From a checkpoint of a small transformer trained on Wikipedia.
Size: 13 layers, width 128, 4 heads of 32 (1 for keys and values), MLP 512 quick GELU, vocabulary 2048, 2.5M parameters.
Architecture: RMSNorm before each block, biases on query, key and value, tied embeddings.
Training: a variant of SOAP for these matrices, 5613 steps.
Each number is 128 + 32 x the weight over its row's rms, rounded and kept within 0 to 255. Layers, rows and columns count from 0. Numbers have three digits each. The size before them is the row's rms in percent of the matrix's.

# layer 10 MLP up, 512x128, rms 0.254, rows 183-237, columns 0-127
101:173161157148154092127198139125103108092108105107088115184104167166138111135094126100158158136118154157178216093161071128112099081100074194141074110122135127144178171084130143138166087155152096146103107156163145098110104125144081130134139119156090100145156167155112119118141211127159160109137083144105088141142131240187178143089164134115131145137179148142133116116132137070143126125127
095:122060129109126140159185142130108145150116104157111084127102146157197083211132135176088125133049117120190118142198102131128138145159103126151132171136072153139159108166105140172152168142110142107184149164133102157109113123175134128172144105134107153132102120165093126100166134137035167116078084166142139108113066144094131146162118122155121114120127096169158116080124121133149212133048
100:114074117112168093150102097114118121101143096117157103126146150135112088112167099188105116156106139170118118088057090101193081150177126125139102120056110155090150070178108190122123161121154152133096135133114167120119170148135165162135141171128221110112110101112165082110114096116137165144178103142105104096144163171154050077182133086116138131153180105116095133128159100198095150149084
098:115152137176118122095135108108131132115121104092159148158157114111134078138142150081110163134131189169113125143116063103098104122025130110094123114096110146121166132125139167150105159120131148130122140119170105090146161134131147148144137100085109184170136161095146113185184047138135119110099146119149113124143096155072109243147144214167105065118131150137181126138133065141121153126044
098:049108081186136160174187165160138098135148131093134118148222173190101152121158100118114112106129089113104119104114171101112100184134124085141126104123151160168205120115157192114162104122093117062103117144161147199119104156145086147139090107168159105098109094144111109142085150163109105181119086123133123128095136126103155147149129077163119147140084156082161137110102158162178108150064
103:114153155101167091123184163111075151090147127144097161116183178128142063106164144147112108164084184117162118164167112108116124127116089105124074100156170204157116103130130149131150183088144146107105085133146095151156156161110124104120154151189093148160139078105099100148143124111135115143050145136144090129088215164093166068096108077100093110114160112149139064173142113114190101112141
105:146077178118143122124140210125123228104130092041120129041144113129166125104075151066083160121141111106080136133116150100129162125112094117160152145136141106124152118121143127115153160111126169077133143150123121119101124121091110106132137084065112182073110090116162149119117072128104122157151117158170118159204160147144146101162201146097121120167066145154099115120130172158183119106177
100:134088134103140104124187128069153213125122141170094144144067131135160152090121160101113158146121129075148123137109144109161114139134144213137149089128135137148163109078128067070101100077094137187145148143098129107106112106131188144160163130076147127112169054100102113138139152158155136119162119172133126116133131156198140129196168104128187122133083149144080114143158125202201149123171
099:089133149162123084186126121113119121115155167153105130127196146137123096156091080132098194120122135086154155112119184160192114138132188180168076106172097127113091109148186097099043126177107127145142126128059138190095158152173159070143112133148112138092171092126131134155094132105090142129168127129125109162134162169113147139055114129101126074076169141131094157140114161154111206126105
114:081134101177068068144127132151157083089037130118099074107152156149137099162118125169110150193136107072128108117125130132117122100150135158146110124172188119142109126129118167116132118154131143107125122122120077085089081100108084120105119158183141100096170152056168068206174129057115126102119095156144153093092125122083096131122104108156094175109156157146131117067097122082186138115176
098:088123159096149128163127134116143122112118081122099108132125136081109154131123145127131164106156067165140124077139079150138092122176132134101120129050106050130101180127167095143174172154115158170150134042184115134152134110136121110205180120121139138126152118119085111135116155137122146030101153168157141094126101130069176164143123109031142124125168111129159109036114153120125093105143
100:149159168080127069136137076053112161115118109138121148130137164172196136168080170134132148103140077111125116128179206107191136133130196101112134122102118142126113147083134070138103115124112087094119116089122140080054123109097174088095112094099116148143096146109176095153118086158121085119092098092082090119167076130107119138135144164175160162165137106124081132086108119096123103080055
107:112135094165154108167134161093056195148169148122128158140142177129074127153174099142214182205103146149109170081172180116104162108129104154116112150155189144113105159115165129149123096178096148159165101158101177095157155085072088131129163139112132178124095176104118128146134121170138121127154131135078135099137119102073092150116116136098150098166123066139131187094175104161121150116174
098:129094035135134096114178138119107140157158180169106105100110082195129074125128212117114141189146086113195168147128119118163065041138150126143162063139155085132133112125170167085072109119102156116090168157108123072108104126078148134140102148124096129143102084152116150121162124170135142131176108112109135142105095151125065141091071122096175087169085130135129138133116135098146119102114
090:101069127157195143124118173179136146119088192134131192188108126144184101168117102138182149135107177111170105131106156100121167086159125113137088086067163116055172181166148147184146122167145116149123134087107127100133114124158093091167110199100115112096148171147080111140143086141127089082130104103109184136165103181179163106069122134113111117101159119080102079114121147150118138126121
100:093119122113139125056162102086143083190088136163198123067117174085175162151096142141157150117089130162114095159134174127125162173124085174162120168122155164182146156143130163110144087179104154107146075114101149114123171155117116097061087124137115133101134135122093108125129122126082117171186160139179069059136122131098174064132151129165153125114143161067141122098137124194163126100165
102:107131092154123113113152147150139098125101141149165103111142143152108111094124099145117159175102110106179128146092136106113134092157152129087080169102099165072172153136080156163130115126147090134185075169163113127059119076160186136153103075111202148117190085182131166124097077185116136140066181098187173122108148107081109170097146134126163107142153106150054128093125155182169121146101
098:084165185148086101100110116105133134095082149121110114149180088156194152109118148154087138108108098123102132128111104109154112144149112069194178073118073164116113108151140136136115122173167142144125128139179130139109173074095115167093064171115136117110187166152052083143099129097139147104145106142163151058108137089120123237102064115086098146092161174153131121123161119125149108141149
097:091148119108125118100158077162159095132101181119154120133149074097155118142161127109089099183086115145157116097141084106178106128130106138166143151185144148185128142112130067181170120102095125099127069159098147134159035111109151110103126175113169109098165135170162061115131163142175180128178121137153168176114113104124152142071129128153163112172086128117098108092134119030094071139139
094:110105088144066147085151170136102169104075144169125105190179112167136121120155102100075120154098112115131164168120179164157109196098103146148108105085092105054133133125145133123162137115199114147171178118064136137118101089125164097123140115137063085099123128136131121166108094080131197110147085158145116089136172123065152118147096115106114129133100228162123117066119116146134137139084
107:068099135148154125159143221129159136154110145108138110167142087147117034108170218172086116149158079134118090133176160141200121162128111140103139204092081142135103132151116119079125129121158070134155119152125137129133154161165137089132079128137107083152149145158125117199086160110132127155171109139134123106100126103182150123105101077134156136150100147096085104180193157102148168102147
092:138165144097158163116086122115106152095115088108126088158157112134147135120146191144114110155050075076098129146141128108129105072116104159192077123091132138136073134123071153125181154151168135152155159171149138110122145136136134176152159169112132138157186122150130217161090079102168176105155157120094103117072087111139111120087087167142097122153125166180139207140082136153176109110066
111:115138149170152139094160092079113161148115079173153150082132158137154106091190156144086163133116113089117147129178076097073094175084152117144107149124148201134139167095155147148123116146100113090100122133041190130149118152167116094169162109154068119127120103179191167120068116124141153067075160130098144068068108119060126115160143095167106136153147117157139132151116111107089142166122
090:112137132169185155142092131149164065191145092130138136125161129099143137125122109108089205108098153127214144122125097101131143127055110165125143100151112141135126139134067185149156149065145105169130106151094112095108162112154168133166110129067119077154139069092106132119102121114148183163031133147201148108135199140091142144153136123100083098136127146154069119103185123091119113103121
108:153194146175121117096104093097097102166115110133131142044141131123081077171058127149190113190115093132081135136087143125135109082136113111151119186083156163099137098114100174106143144130164121120123174163143102080126080154183144152094118112126088044150158130133119128122131127152149153132115186145128180110199113149130130134123156135080134176143104127059151165187103178148080100115081
100:132103097116144130101111074099121139188112125138109170114133151098180152131072177077149090129101143128118108163112107110178133164136128148129183136113097124131072050182093165157123175110145069125074092133112135122110174117088150153145101173071169170155110110096174192111144075152125082142079144102133102115138108100147115052084147153068076195119109152179135135127165103100131167132160
102:090112132183128098125085172153108125153169078081125089155166131110148154150114152141119115132174165156113166071121100106214137150121159099143142153113154146210118184148119130160120099181193092123150143118132119091081147091118153135089086141124143118115133135140111117129097067106155130120124085189161061143197119054101117167117164129101143140088115159144190150133190138135156156192177
104:123125150101116129125159130091081161139099118102120156162165152109076168112135131178114182150101124145141116132116087121129151126161099199130163136089090116137115125149113115136194141154163111139124111144100133095163100076105133119222161109148135101164114148064122074139124107139081116172175169112079139167175126135119056150172151115086160069099192049205128098181142136147116138117191
110:121095132163118118155103097095093163138056117147090157093137151109079160169157121086183093096120111151105093129088087057165149205136139122129171121141094153133144186142106127157126143142124111087112135107069152169114164143068129123098093170114099226108119079138099094094117172126146112154179122130208106144159149149133124177109122144108122088151160109119087094108114147207181154116157
102:119127083131073114136197092168152114155124102127141076130132117078153181138100165103166174158141106179079102120116099097157107179086119135122162097084087097038091166146152117166122183120132121147127141159145126123102094069118200131143088126146111082084147138119092122096129143109095187086109203047126129129134137160117112123091135113096133112161114143137103131145081131031103147111156
107:119110137230153146136099157125095116137152101141080099132085115148166115118061142118117123084150165069121125142116176097147142112110203110147096148129088132213084109144110167122089133137107161130142115131156081141067132084109142100169154150092194130124142139189090106128121106167148109191155140138125178089082185071128148186083062141135127086093144112098091104108131120096164100110125
101:145089108136128112142095093144173154169168121179048129170101082092176105133133145148155142119205099171163110068072125105143115145139128157104141158075110184138076145209155135138169113156126078159144097136144129134150129118100143097118146103160164152114167119109144125186116117113176057135145138165135202137120094202139118181117151099113131126130084139171050088151121140117142165093145
095:130140063116100156102169105090110185067184170098127089110128135093128110093118134121169116181151167144117149129107090150163097114085132127134118069110245164133178122131147133073083110098151104149167066151113124131166122108086126132175180166132160119110126140092118106100109135147090189177135088141143133117160114069108163083093144130062152086107155149114122114110104114147210127166139
092:121203115161130057070148110161127107153134093138146106145094188144165138155108116152115179140068109147134130156192104110126127092147110153080141162077124133063136137148093133116192184067192128157147108145087139182066139136135209152117126171162172139165112140131149134081110091147127107123111204061184120137144096110134145122079143103109134165093144109161163111122166147161127120103115
101:080113065145099105145108107098144097076128169110120142118150136129143104160090143136146151088116123146100033162124128141229134110152076081095133126120109120157063158150151148144100111152195117104110103102124122139173100085203125103182131101084111153111088112140129144126108137125186107113169079170083160145111144079192112142130142156135133109081096139154130140042159073142136076105103
109:171087100123172090079163148071123080178154122164139195127108102118141088149144116133123070118173126130109126129098146147159152134129131144120059127081140171135111099097068145135164114133145084164098127041133110140100140141132105191145133169152164192063140099083142150100096147136090149135154169101135143143139058102123091109139187153085152117193083157157158095118133133161115171180075
107:104113116129121107154115102138126084144160125158134093115136108119090092149138193134136092141129109111174178112209189125143130119173200149139150118156084095112115180195126114121111122129126098023118103143119153114133125035118053069150145132159115149107091098086168187134102131177143165139139127133141184107082079130163135136121111123111091227131146119134102137147107175104117150151153
100:131160076169124125104172095094132146105117131169147122116131103111139102138155176124086205150110122120047147163142148120126119099123179091137129144098124148142138122070130138073195089116089111113106116187168111107113139094167121100182116058106117152199109146072208124125102085096113116154102150134093064124194142171145129118182112141143103172180128086066136085098131137127075154112131
097:129100141137151091135158150159150142098173125118174076051116120105125107173145176134183131140103132148128063184184116127138117128117178109173123126078110108139131137090073146106138112117162141120123190100112121108100133103195137148120098077143131143196095114096158121048157124118120151141104132054149056132175124186168130175066112146160138122122152134117088124042137161155160142101075
094:089157162190103096133167083186115166142156174149128102091145192116212064083117139135172114117126115106148142126165150132135125151046099134121121116136157103109169073207058142112105107126154164124131145131126140104116126151146106126082094097099084140108191103138159169089156147097108156142115108081095092163126113163092169122105129124131175134174153086162145164114153150161116182163056
094:136122141160129124128163106105121053146117141151148155134134109112147087114140121117065109128106161165143093115139130083116124069068141141133190107123115242116171105110067147122188167078174122119197141173130097080144120135109125136215095126156116083150124161107166120183101177167110115121131132201085122130127145114112160127101126099183143110114095146137062142159136102141108147205127
107:105095059111119126161111151113124132102109171132087127132135123193140116117147147095176133153151170130072149127154084131121148097115102082051104090120178121080149126175062064102152173154130199123121100093161171149105151102092142103150108067091116184127109144072080143161146094199126202130148120134152126109150194142133166164145098134083122132137060143146084164102100143135151126099144
097:123152117168143155134114154108140157164121110105149136105108076109128154112121153133148128168090102135162155169135166078139155131106124152132159113107102146149150104134097122108138062112181122147173128161105142162147158186147075047121143121133082151146120107030105024117179133179133113094155155112128163090162119105134048110143128143070149119171220096119117129098121071184137181138127
106:063194095112122187143117118131107118108162164082162153110098145102116135167155131097185104118032201068188163153134154136129095109123138044138125112144152142157106097100158138123163137122139122075145133165157151199134116163130137059131099141107129139099081114104162093114156112148112139059101192132127106117201139074129147151114143140116150124080187182119145116114144172118126120138099
101:121127144132121067136101097209119101102127093136115151167078123115136096125120083112166108119150124094137124107134102107166103154121125210101077099078121123122126193116084122141103117135139153105073143106116181106088214136171139116130161113134157205180089107103161195152099162133117058065153095130141130128106125127104168132077064162158125116117126126166092191181066129095124125140122
107:147135097139040096199174157051063100128157093087125183137163157131099105132175104142167172114101078115211131109132133125148099128139085149084219117150143095158124080158099103104199138160180197151160136108100112157112140111116174128127139116123124126094122141110089146124138096144089142128124111169149105134104086061109102107089162131147110156130143131086137149120142107135175078092134
105:125173080194130149143162149145057155137154124120148130075193180079059123099156126141072140163124095153109153082162141127059203143130107127121085126173132132122074169104157133147178117069063134112110120136067091115114127143078150130130102158123120122160142140091163104103121157165128153118046119153120115189091113099144169096117143163143118124136116161100115123087145133096132046167123
098:138093159103162131126117160086127150176135121119101105096024147099176149143108161118115117094140135094073103105135106129105137175093134148075166147111101081102124178102177143087172151135158126129160158099198108139087181150148107205123156144119124095085150139197120090140143096171118117119118109129138120136187103116115099162093073105103099125105092111092176084173126108041151133194118
094:086140133109107128145213103096138137098120176128166098173128104144115073122136123064069144111160112122144174099135104097179100109149071202090161113192108112127119183124159132079160150122178164147154154154119103120086156120063123134136147098160109133117188122188070092134161090090097116100166137144118150228092107090148109124173065139110117083116122126183141126158116114152145121123126
100:132083158088126104169069163160179122124095158095170128192126157123114097180159203163176109138157082164106102109119134148152131178159134065153121092192171144163122121103111146103148157117118137108074154139180200122145119127096184132135118161139087138143117148095147120208095103161076063161100159133149124110124128097085089146137116117107061147097082072087154126123101137142075147131128
102:127090139104172117128175064117140066109142120083149130151136058132132096183120097164129094136081166162158089119125140108124097173092172138141114109177130056132114104183147151155101123181060083153108184066076123126167061114138076140146143074096165181107145147112145155099105107110111144148118145099145122122167158113158090151052106160058158147143090145089132124130134166147125139088106
087:094141149148131138109161118117118151104107124128148140176138137094132124152096074111083082131120115096190205101064119117104102136109192092082077144065117157057130139129191174095108056141127120079158152155129111106107115059111114156122135115087092214159145095134138133107096156118204114103156165177090058092085165087142128120137080157085134116104153111101129155131125145114128106117108
104:122057132093114142162130137157131124164146126090147086181113068110145135101147101130071168098109126126111151136156120106093150088137104215098106125178118130210146180152111190104071053167140141127130117123101130124119114130081157161170127131139119143139123156171181095102103168170082150118175096169112100136100116082179087145134096116158125082106129101159150062065104172149173097107089
100:121140081141110124182152183093141103190130148143190132158086187140118121136094065128105124113149103108147170124088136116123188126070161105082098081100098144192115141095105113120135059098137095102110150189133086114152112142056179139131129100146100156174161078150093127115101142172107135148122107126140122089119086115172057100036127091115136105168192152123114148159103101152119087141126
099:098134086155147142180122198098143080164146156163158067090079147143186122118124124142163121167137110113132129070128138127144137112108144144065114055135131177155136095128113168080140096082144132124156100139140119088178112096109085132068055137161163104118129129096087145186125097159132114065094142173180165153072070121115064138097131101170096137149170175095123117086111160158134111079135
# layer 10 MLP down (transposed), 512x128, rms 0.277, rows 183-236, columns 0-127
100:137147145143117175131165068122131145124172192146104037085128084118189138051144184158158187118138102137074116149162100117126068145128182104128146108126169133173143125073125155129098123150130127135106100158130170097153082072091147108109135116130112164096166095105180185187093079132103127106166099081135069166180083103103113162111104125097123182124122112115174119130157137179130117142116
092:088096144087127117033135078099089070156145143121101157143155138150084088186116153152152117137129136054113161127088078154138170123185153095122100189178162133113085094090105133123130098143179134123094114061152158159113109146173140188120122165127116138070137124136130123126144148088108048118088148139127155191152153147147124173079102091134099096137113217161094138135113143145162112128114
102:153030143085113120111140100142186066122128100122093165107133090149157115099143175117120076121135143171148192060147064105248108084104134138141157107091125140086092112103144145154072148106121119119114106128145160126126162079102138110108114116169183162127085088132150152157128111167179141142136133144106120141114180129174094110116175130114080178149152106112131205129127133137164107118176
104:177118145150109109126137137087112106159159096065138132046130117164156104152182116159135081152139126104126087124146127151141144200111123182105151162149153105051131119151162122112106077131088108048131155101123107100120099153147044135165096133128118100135159133137111136153165094099169127196187168091111077137114168096122167152080116165160142161165105157144165092132183120091120061178163
093:104171159107119128117118099169150132190150145127146181110130109142102144111198134125096162167081174159137126139126125154130111070137181096091154113139161096148135126113145161171067182147126101068211146123117155085176171144157072051116183126064133132154093100162150188132116086129105198120135155089147125156181102160105124141148104093085136172097122084072128110129111145146095146120088
111:148136153098138092089132150082131165087120099163153116170094149160143073161182140155091164147141132132131166188140114132152125147160084170147155145152129085116098127203106149124143149118167104144096092151191144163152171133132063150170128135125130126175093108178100127083091067094141088110140125126155112189138162118174159144126135202075149070142066135164157101176200151139163123072108
107:131172103096085140113140127174144120213171135134168042163106123138073162169112093091138140144119102134133140120143101135110152087124155124189066144097067191116140165159166124097099097123085135165165128137130090081154075139090155130095149151187133147107161124161128155128095143106194159152155133099107199131136162145100177098192152084164119135144143103123130116201187125096143102149145
101:125125112101103121122096120144102091113168131136107109149146146126052116090115090192118124117127174165087156060125125125125112087174120098067143181157167114108171104097174094129089105115143133134110169187113125127111117125115131124153137105123135055030089128139153129220165135047136114082136120148193163117151120133087159122031144159168158141109150124122187143117117154115111162145153
100:137077142100164189125133062091165123139132078104111091127155144135091185139109181099126188057153087121165185096137093116103148099108152164130175122101106160141123119147097112141120106156160109140107136118125138061116107125138123081120118141136196116139242139166154129094139088124105132172132098143085157126131114159096139151205116140104118110191134133083200138154178106141085163151177
132:112164053111052159108143097051131114123073120119136123152141104129106094095096141184102089103135131086123172165075081152120139175109100085108142120154132130107174104164114123123113156137086085139100087149064084145126144129151148157116101139193160085053099096135110043180151100182152151114141135161170134100157084132079119104095145078119121139129162190135109078142098137135171136131137
099:156117113082148090135117077085123135142168205222115147152121170152148117189121149172111162161152123154132120090223128085188157191145087192091069133131167064162139115122092193130107116097129148141113104095103111155153147058153139143165102156133122131107097066134070139121140122114110135107104108158148153121117118165144137145111154132078110136111110126155144104191178145109149164157133
104:121124104110129113149161124172139146141118141151101106072098178071106083062107186133088104187154126108152137140140130078125084117137087121121103146148122171127137175162131108116072123116159162161217110130135063107083148178228094119153143089103163141156140152168097094114117147162113149165157095109165150135136094124097175099148108120148074108124062112142190150121074152161123138195110
103:143154128136107149157121157100156065045150114090148106106112114131180167134129147175156086152103113119112147109115190089164138177107180141163106136210120103149155134139142103108113117144154102111130081101102130105065163141129161133160223096120131142087060130089114161077134073131184159133045142153137148147141128118083146165128139127111108062110149126146182150101185166103180122149142
095:134183126159142107123084147098130127141156117149111174139057075127107146168184161073094141053139111171130100139093091094138155109148129060125153157132122122161096127041134169155161157167148171107108098118110156130163134195176108121164178158101139156146142158136153074101179164128163068122118105126146136130209165112101087128103096149039154146107113146099129105148132173115128162104100
085:149060153104161190172109146121126169111090107052162122084131120090129105231125138083144126122133087167102099154162081089180107075099100114143107137130124115121156085133112144212140148115098136161093104137152072135158048148122132128163139135163124112077145120119102042124125122112107153180147082117107168127101138199115122080106099090135124131159088154132139100118143174111147118172105
094:193172114135101130142070156158105156133129177124117112129175115158141089160083115128168166107093139102132131120147143103153102159085096086107148076104125162121115097153152177166116112152164046129064134153082171142113137184091141139149071135157132134139170073103101077061173118095140199094092092129137135198144175088119130156103128173071107159156126150127115132165161081128099139188112
100:096119159122093161148133119070120163064143145094103139157119124113143110160082139142111152076130100159136139116082097147100140061145140045150131087150174102123135089139165077134178150152105126125157171083101143139164036138141054108089169179147114105144101079104199127181150136141160096111138113184118117116175080127155129098158128113091077150126141115084132105087108101082157108142194
089:159117153145102155164151127144170162114163108135139148128060128134171132123104127148127097126104143165131123097178147141057197111127192140149169107167182099129149153110114148083099141113151148128194106090142129125144073140142090092133159082104118109070165166134172185117105145213151176086136119150132102161155134156115133154134186099100123158118029110151104184168146085188138180119154
084:125076174172168152103127086039095115116165081129132144083111133112143145105098193115134168130111098112074106160105150129126132160127112099182093105157174130199081124147115153159150163140165150014086148138146142089101101134110149163146118115121157156160113117100098131100138087164103115151074144169109096070111159114148107171150160103139071082129143149146150160146169146169166180112178
093:114165165113162121116142125097103171113123096108143105071075087123133113103121132137142114113145155099181161175080159134105194119147123129085127108108129091190129134148075123165057114151109162111104130175125113118082175139176159103098096149130139107143184166153113127077166122131171113202101192133094183157112102124114154139192177111125164185132186077109151141102111127164163035113135
109:169090091148112096082136103090162161151119187149085122070189132159089105133080122105123147130093159057103192158108129125077116180129110174133145133223161080121158093150103096128103135153087081171056140154143121145143081126093151112161103135148139139079116140127167160164057110167078124153147127100103140126044102134117103157162147135109081147167138124131109128140113101110171108092111
104:106124073117165164067153130140102171172108172129164094146104131121110162145167121090154169147081146149159145105126112137111162158141105200154125163127109147134106114134142072154097206180121117138112118116145156097111177189098139136079139136097106127173082144140119147096174114131083048090106144174060106161114098168138183167124129187084115039101116137152164157116163131123114146064115
104:121129074124123051096134124137125091137144177135159153109160124114125076154190092106168101088174128150090120179120117112173130100127080143121078134067134131184185132099169101110126158079153115155097117093187085088113088119151167176139170181136125144135102102135161078132102112148150095084119161175133125127142081132127155141129127149115109106160059187178159113171214112087100173145094
102:075106128139136159155164121137095138094122098086129124075080148141156187100106085145130148152137101188118163093084161040102101167108091159121110147142193126111109118133106117071038092107118131079118141100128131177164093144168133130105084045162149138102155157138085054095123119108142114097132081157145134097086197112113143175195117100113153148162111134080147165117112140145147117141111
120:133158151071135100175128180140116140119149147132141126165144113178140144144065107163102057109192166129124121095121163131119108175099129131186104140139121073117162107135141078075124088110120176173134092126134115110133109096181131098143114112111115100131182157111138173083131120174146103077096173065106135097084136181161135105065086172121133114108090166141144111097118105081156144251142
104:053112163122058145070141122115121150146147103185103162088057133100085142135142103138155136107161149136088182123106125140205113146094119170161195182145104143115110076163126133100166135121123122175175164108177133166161117171143112125140201158112102044068154093092121113102129168142138109153123137100113087066147131075150109144104154166144142144110135165083120140139160068105131144114093
103:191065195158124136109126143111169127151125126093114090120106187163094120085108125064199106100161092062122115132130141161061121114145071190136152160062100099091115165152126097139182129157042128128174185176113162132123132158150134092121109118128123195090085162177150128143148114157128108138096102145195124151140078132059127122150122129102131113152112129118187154142135154129141114137140
103:141102083089076131091066151095111100102144138191144065150075109105098108108148144185193124135091132162104099063141119165051135169107126111119128148105114133112090119135092128128095084104109132184122123113121123149152148122124103097159091110058144120117129163145139126154126167166040142074125117139123118117123142185047154113072128139160136085211144137102063103129170122128115107120075
089:145131107144125089151107100135133097130150087151119123153118068135129022114131107113062136179142107114142154141143108084163186142124071131064118092112091124169098114124152196102158093146116145130083155133185131119159135106212063190129149119165104114115121137134134163156120123158171137139089143086089124110083084133124150117135148130088142123123142210182202086096094183091117121100153
094:113162134103082087144168162131170141124115143081129193192076101113169156148150139173134171154168160115100115116086062134140151158173142091160173118111109111048138136118065194159116094119070130110185103145151152208132104130082111136104114126110188114136096097163146160133130122176099130131137124103128057108166101135146091123140131039096168105125125181173136124102113122086116115109143
096:149089134064129127163119132111156106141144175120186126161092142130150077120157142091085099165123141136154077148119135067103122170131144157137161142093120091109177111141099170101129102101140125183076207108113080106108118144099150114100128147171085108104146149057074113162190162069099093115135141099164133130128123186071111081121105078111077161189105110114160067184147148099130159109083
110:109175092149207098138101127187144155122142139141116148107130103134134066166139150209109128097097044081123131104154118186110093140090088120060156103123113138136166072102166133083186097102151105134126127094160172136122186163161145160147204130163123103139098127148163140141115159128116101149143143127088056098115098102161112090189120149111146089138163112106167194106122099149148154179144
089:174119127110130179110162187142167120140106068098104149111085102092072140139165176071088136099138123090119108171153153061091149150119096114122127159108105135100137182108096112198132184133110131155193113096115173100159139067095067160158157130102168163185126125157146128086100107153072128146130167134105159145102128221153117186156137085136109138129102103153149088182133129112115174110104
089:100074122113173129115142159108114109121139163101121114109115175157089081195125142093140093151071186109131118125097105069149090183098184174131140157125140123097091163161093090120122181143087095073125161109115026084154092132073092203051142158130171179132130113117142131123121103113105104129163166165115140151109133120130150099098114134126175131129148104146079132179081171158086157145148
109:083121150142080114083121116121102149116073108141120158189118117102161160139148146203123186131110205146117082136109111143160100109159154176118091094146123136095080166147109132129180175066145183111089184108046160135171158146099099131161110150120079120152159071116116084124118157120147168125135166120127101103119157112187099139048070148136114219154117094130147134122127112114155118166121
108:133081131194124105109107138089137120103112152137156231091046104142118157121102140127143119066170162155130176081121105107148111089052117162134113092147177161131094111109099147123102140165156085136140120057068117183153096089148114185111124171120115142100122176175116096161127098140130134116111102144121224142080074126101108155153163124137149154186105126139161146166134114134168170130105
108:109166121141129115130162142150084083147123108145141068160197096124149134110110105112188147122104112185154132143103135107096185173110122153131132133114094176067145145128101171199100143104155142115112143154146051112142138119146107077123128100140108181133077097109160101099163191096135137159119126186234123202130095109196149105121142149111109138087143173119105091091138185158120099078156
110:131127102029134154171131195149127153154189099116125133118208067103132100070094057148154079133135121140061122104129141133133081193115094135139163167137114152135176126129058141164152168130121117149056124110150134123136158112124123142131155153089139118097129092131058083147112121102135131124145100133151103145143092103148147160113153088169132100057098098131062101122097170071143090155097
103:125076118150088164112120135126152122126117091135125059112141115123139138172135095131143132067141124106155153123085128123098116202082115200153097135127092069123150144110147081168150130153132141094096135117157121063136122074135129151161152145120089130168070216071072128141163129075097151136131133098126131207199108074127107150066093129106119111173078099130105104115170071126172083095141
100:158193101157125201081123165095099169191134130190128147145132166173045131139105143123135140103171120141077127106095139177146089126163129138135137129118168138104154054114108144154157148152149176083187154165117146141088137133102157127104103179161120187100125099184182107138117172165146133054200145127112161174106165126131089171129099154081116145103137109128141092134186133121143179117130
095:105126168172136143172122171125198183137121150138195141150059103130141148184154169182113093149114159096109098191130132118137098141133100132149162128140081128095096129101178121146173127157233153131203106123123145163091057123107111175088137097095155135146100136183135168132128135175134137121131118123078161068132096118153109063139139129106116125118159037149131169133105111159129155103123
106:118133130164189091135116131173060144105149196120076124167076169144123118139091140095171112169113166106099132087101178114081166158110137074042039158129131060127104124123103050165112143092091113107099153154128106156110122169095105151132093076118144149083143119121116149129091083146116202117139124114099156105178125122133109145157119157151145182101172161123079111126113164123169123104099
093:151119103120132156104143127142111118130099122126127116115130038108097073135097179137093161127129147130153127075181134120203169197105181097145094097150193160133097097126085133128145112149132115083151105130106111147111102108179075108109087096125121116125174080153123116098108107159168104131109158163180131127137149167144184078209082136145124113073159184098134155135115145120029113062141
102:190165163087133143123128201121129148171122200164082092176129131176165203140130154158105103104115099151166125161106127142133119098146119116129104128087185112111133148170076105142094120074116106074185066097131108147123080154089198145125139140123146072182131149149110143111071177160104139129167193176172146123104171155176098113110156118183122104131131137116092121146150173128174095144150
109:114072168186150190135091156092094119030129140096143140154137160174098149196139132115166171126072102106089082108164151147071130158168133019142124143156107132100179158103130122195123085149118108128158135094149114166110128108138099133124090136157157113154103112152136158062103135124180142124131143181118094122178177123113167125072137105114088110132135110128091156161122149127192161115150
110:134133125156140080092145125136196157161103160124191184058181116145127113146143136129182070150148183088117148151106123115111083215119132088104145134192130087106088148121114117144135074130133069099117112109135104123195137182128163071106082110098134103150103096110166129081118098141068084131128144114117048123119157152088109099132088093154122108163087167173121165141102114135064108133111
093:104127170139131073074112121152107144138147100136107152205103100220106103156136183152140105128143152076133163141190085123146068107115139085201161176119164169110114125143108134095216115121178188080167139134152156130167155155138085137119089142147129126079154111165119106077146118118151114160142096080157091127147082151093136108146122106088133101142087160165164120136172174121143166129066
089:062084106090104109141129118117093115098134120140144152132212147083131056092195089164137117118132121107140127179134167088112138149142093118142132154188154125111172107133171151083147179108089109089088117095072179126123085124097162102084094084129111141147092093036103168095090153186105138198168098156112141128128147156129108084173110103170159136117105190130093148119172147136130145120157
078:087181137161093168108096138186099137153123081100121129078160123107146147214152113114146089134147207126137108068132147161129055154163056167127089105174183160180125165136132128150093161138090135076140124117058194128158159095179124163140077124107112143133135158076171133114126114161159127137151134123108105075120167154167129108110129139159120127157085123140098170116203119151107172138141
105:193166141123104138101125168129136125149166146156099180098152059111136130057053118073097115109200178135103179098142125148114066148137183144128082147103111124096082113115158074143082067144153144101182091157089094092145092146104162124109150130094098128140137078112181126146106157132181078136159075090176150155111175160123152132094187100119125121131131152122100070133129147128152139095096
101:099135121128157103122146120080194114119159087095158060139115081087121064127154085129147142173134137177165179157132113145106133150108096137095135103131122122107117155087119138121191115167071080150119116156145106114114137123122100117130173113134091159145154144122105110192132192062151095095162058112173181122081103118087127127115147102081112105158053189179191130120175110166091130109189
093:119132122102085170167130171172110096181103144107141085078137066119164109081081141073107152159094148148161151143132121129132140160097101138187136133152167125115136112112144097101146118124089120117048136144165136158098165164100162119083132193143138102127122181113100101142129181127119146151136153088120148189187102109176120070083132098157139153129052120066067080130191101068125169163118
105:107115188143126106101079083060152110171157128143114140131133165147102131075122148116142168153131142144100091114145141120122149102161156087204149129118099182190084117099096127075127140090168134146070083141158135087095180139123091123095078160112162122120194130107183183116109140159100097122161193161126074127114161139108181126113152121136085198155104105089098161094135150086168201149146
104:184067059135138120152140172124155125122124180148174096173095170090147133135138105214064076123125108122142146090129082133152137097141128165135096140130145130141109145164089129150127071096182131154132158077120106181139130133055167181099126121134161106156104157125128062119103125154116152152180121108141171128126150117107188155112085137163200160171155157098050080150113121136099146179150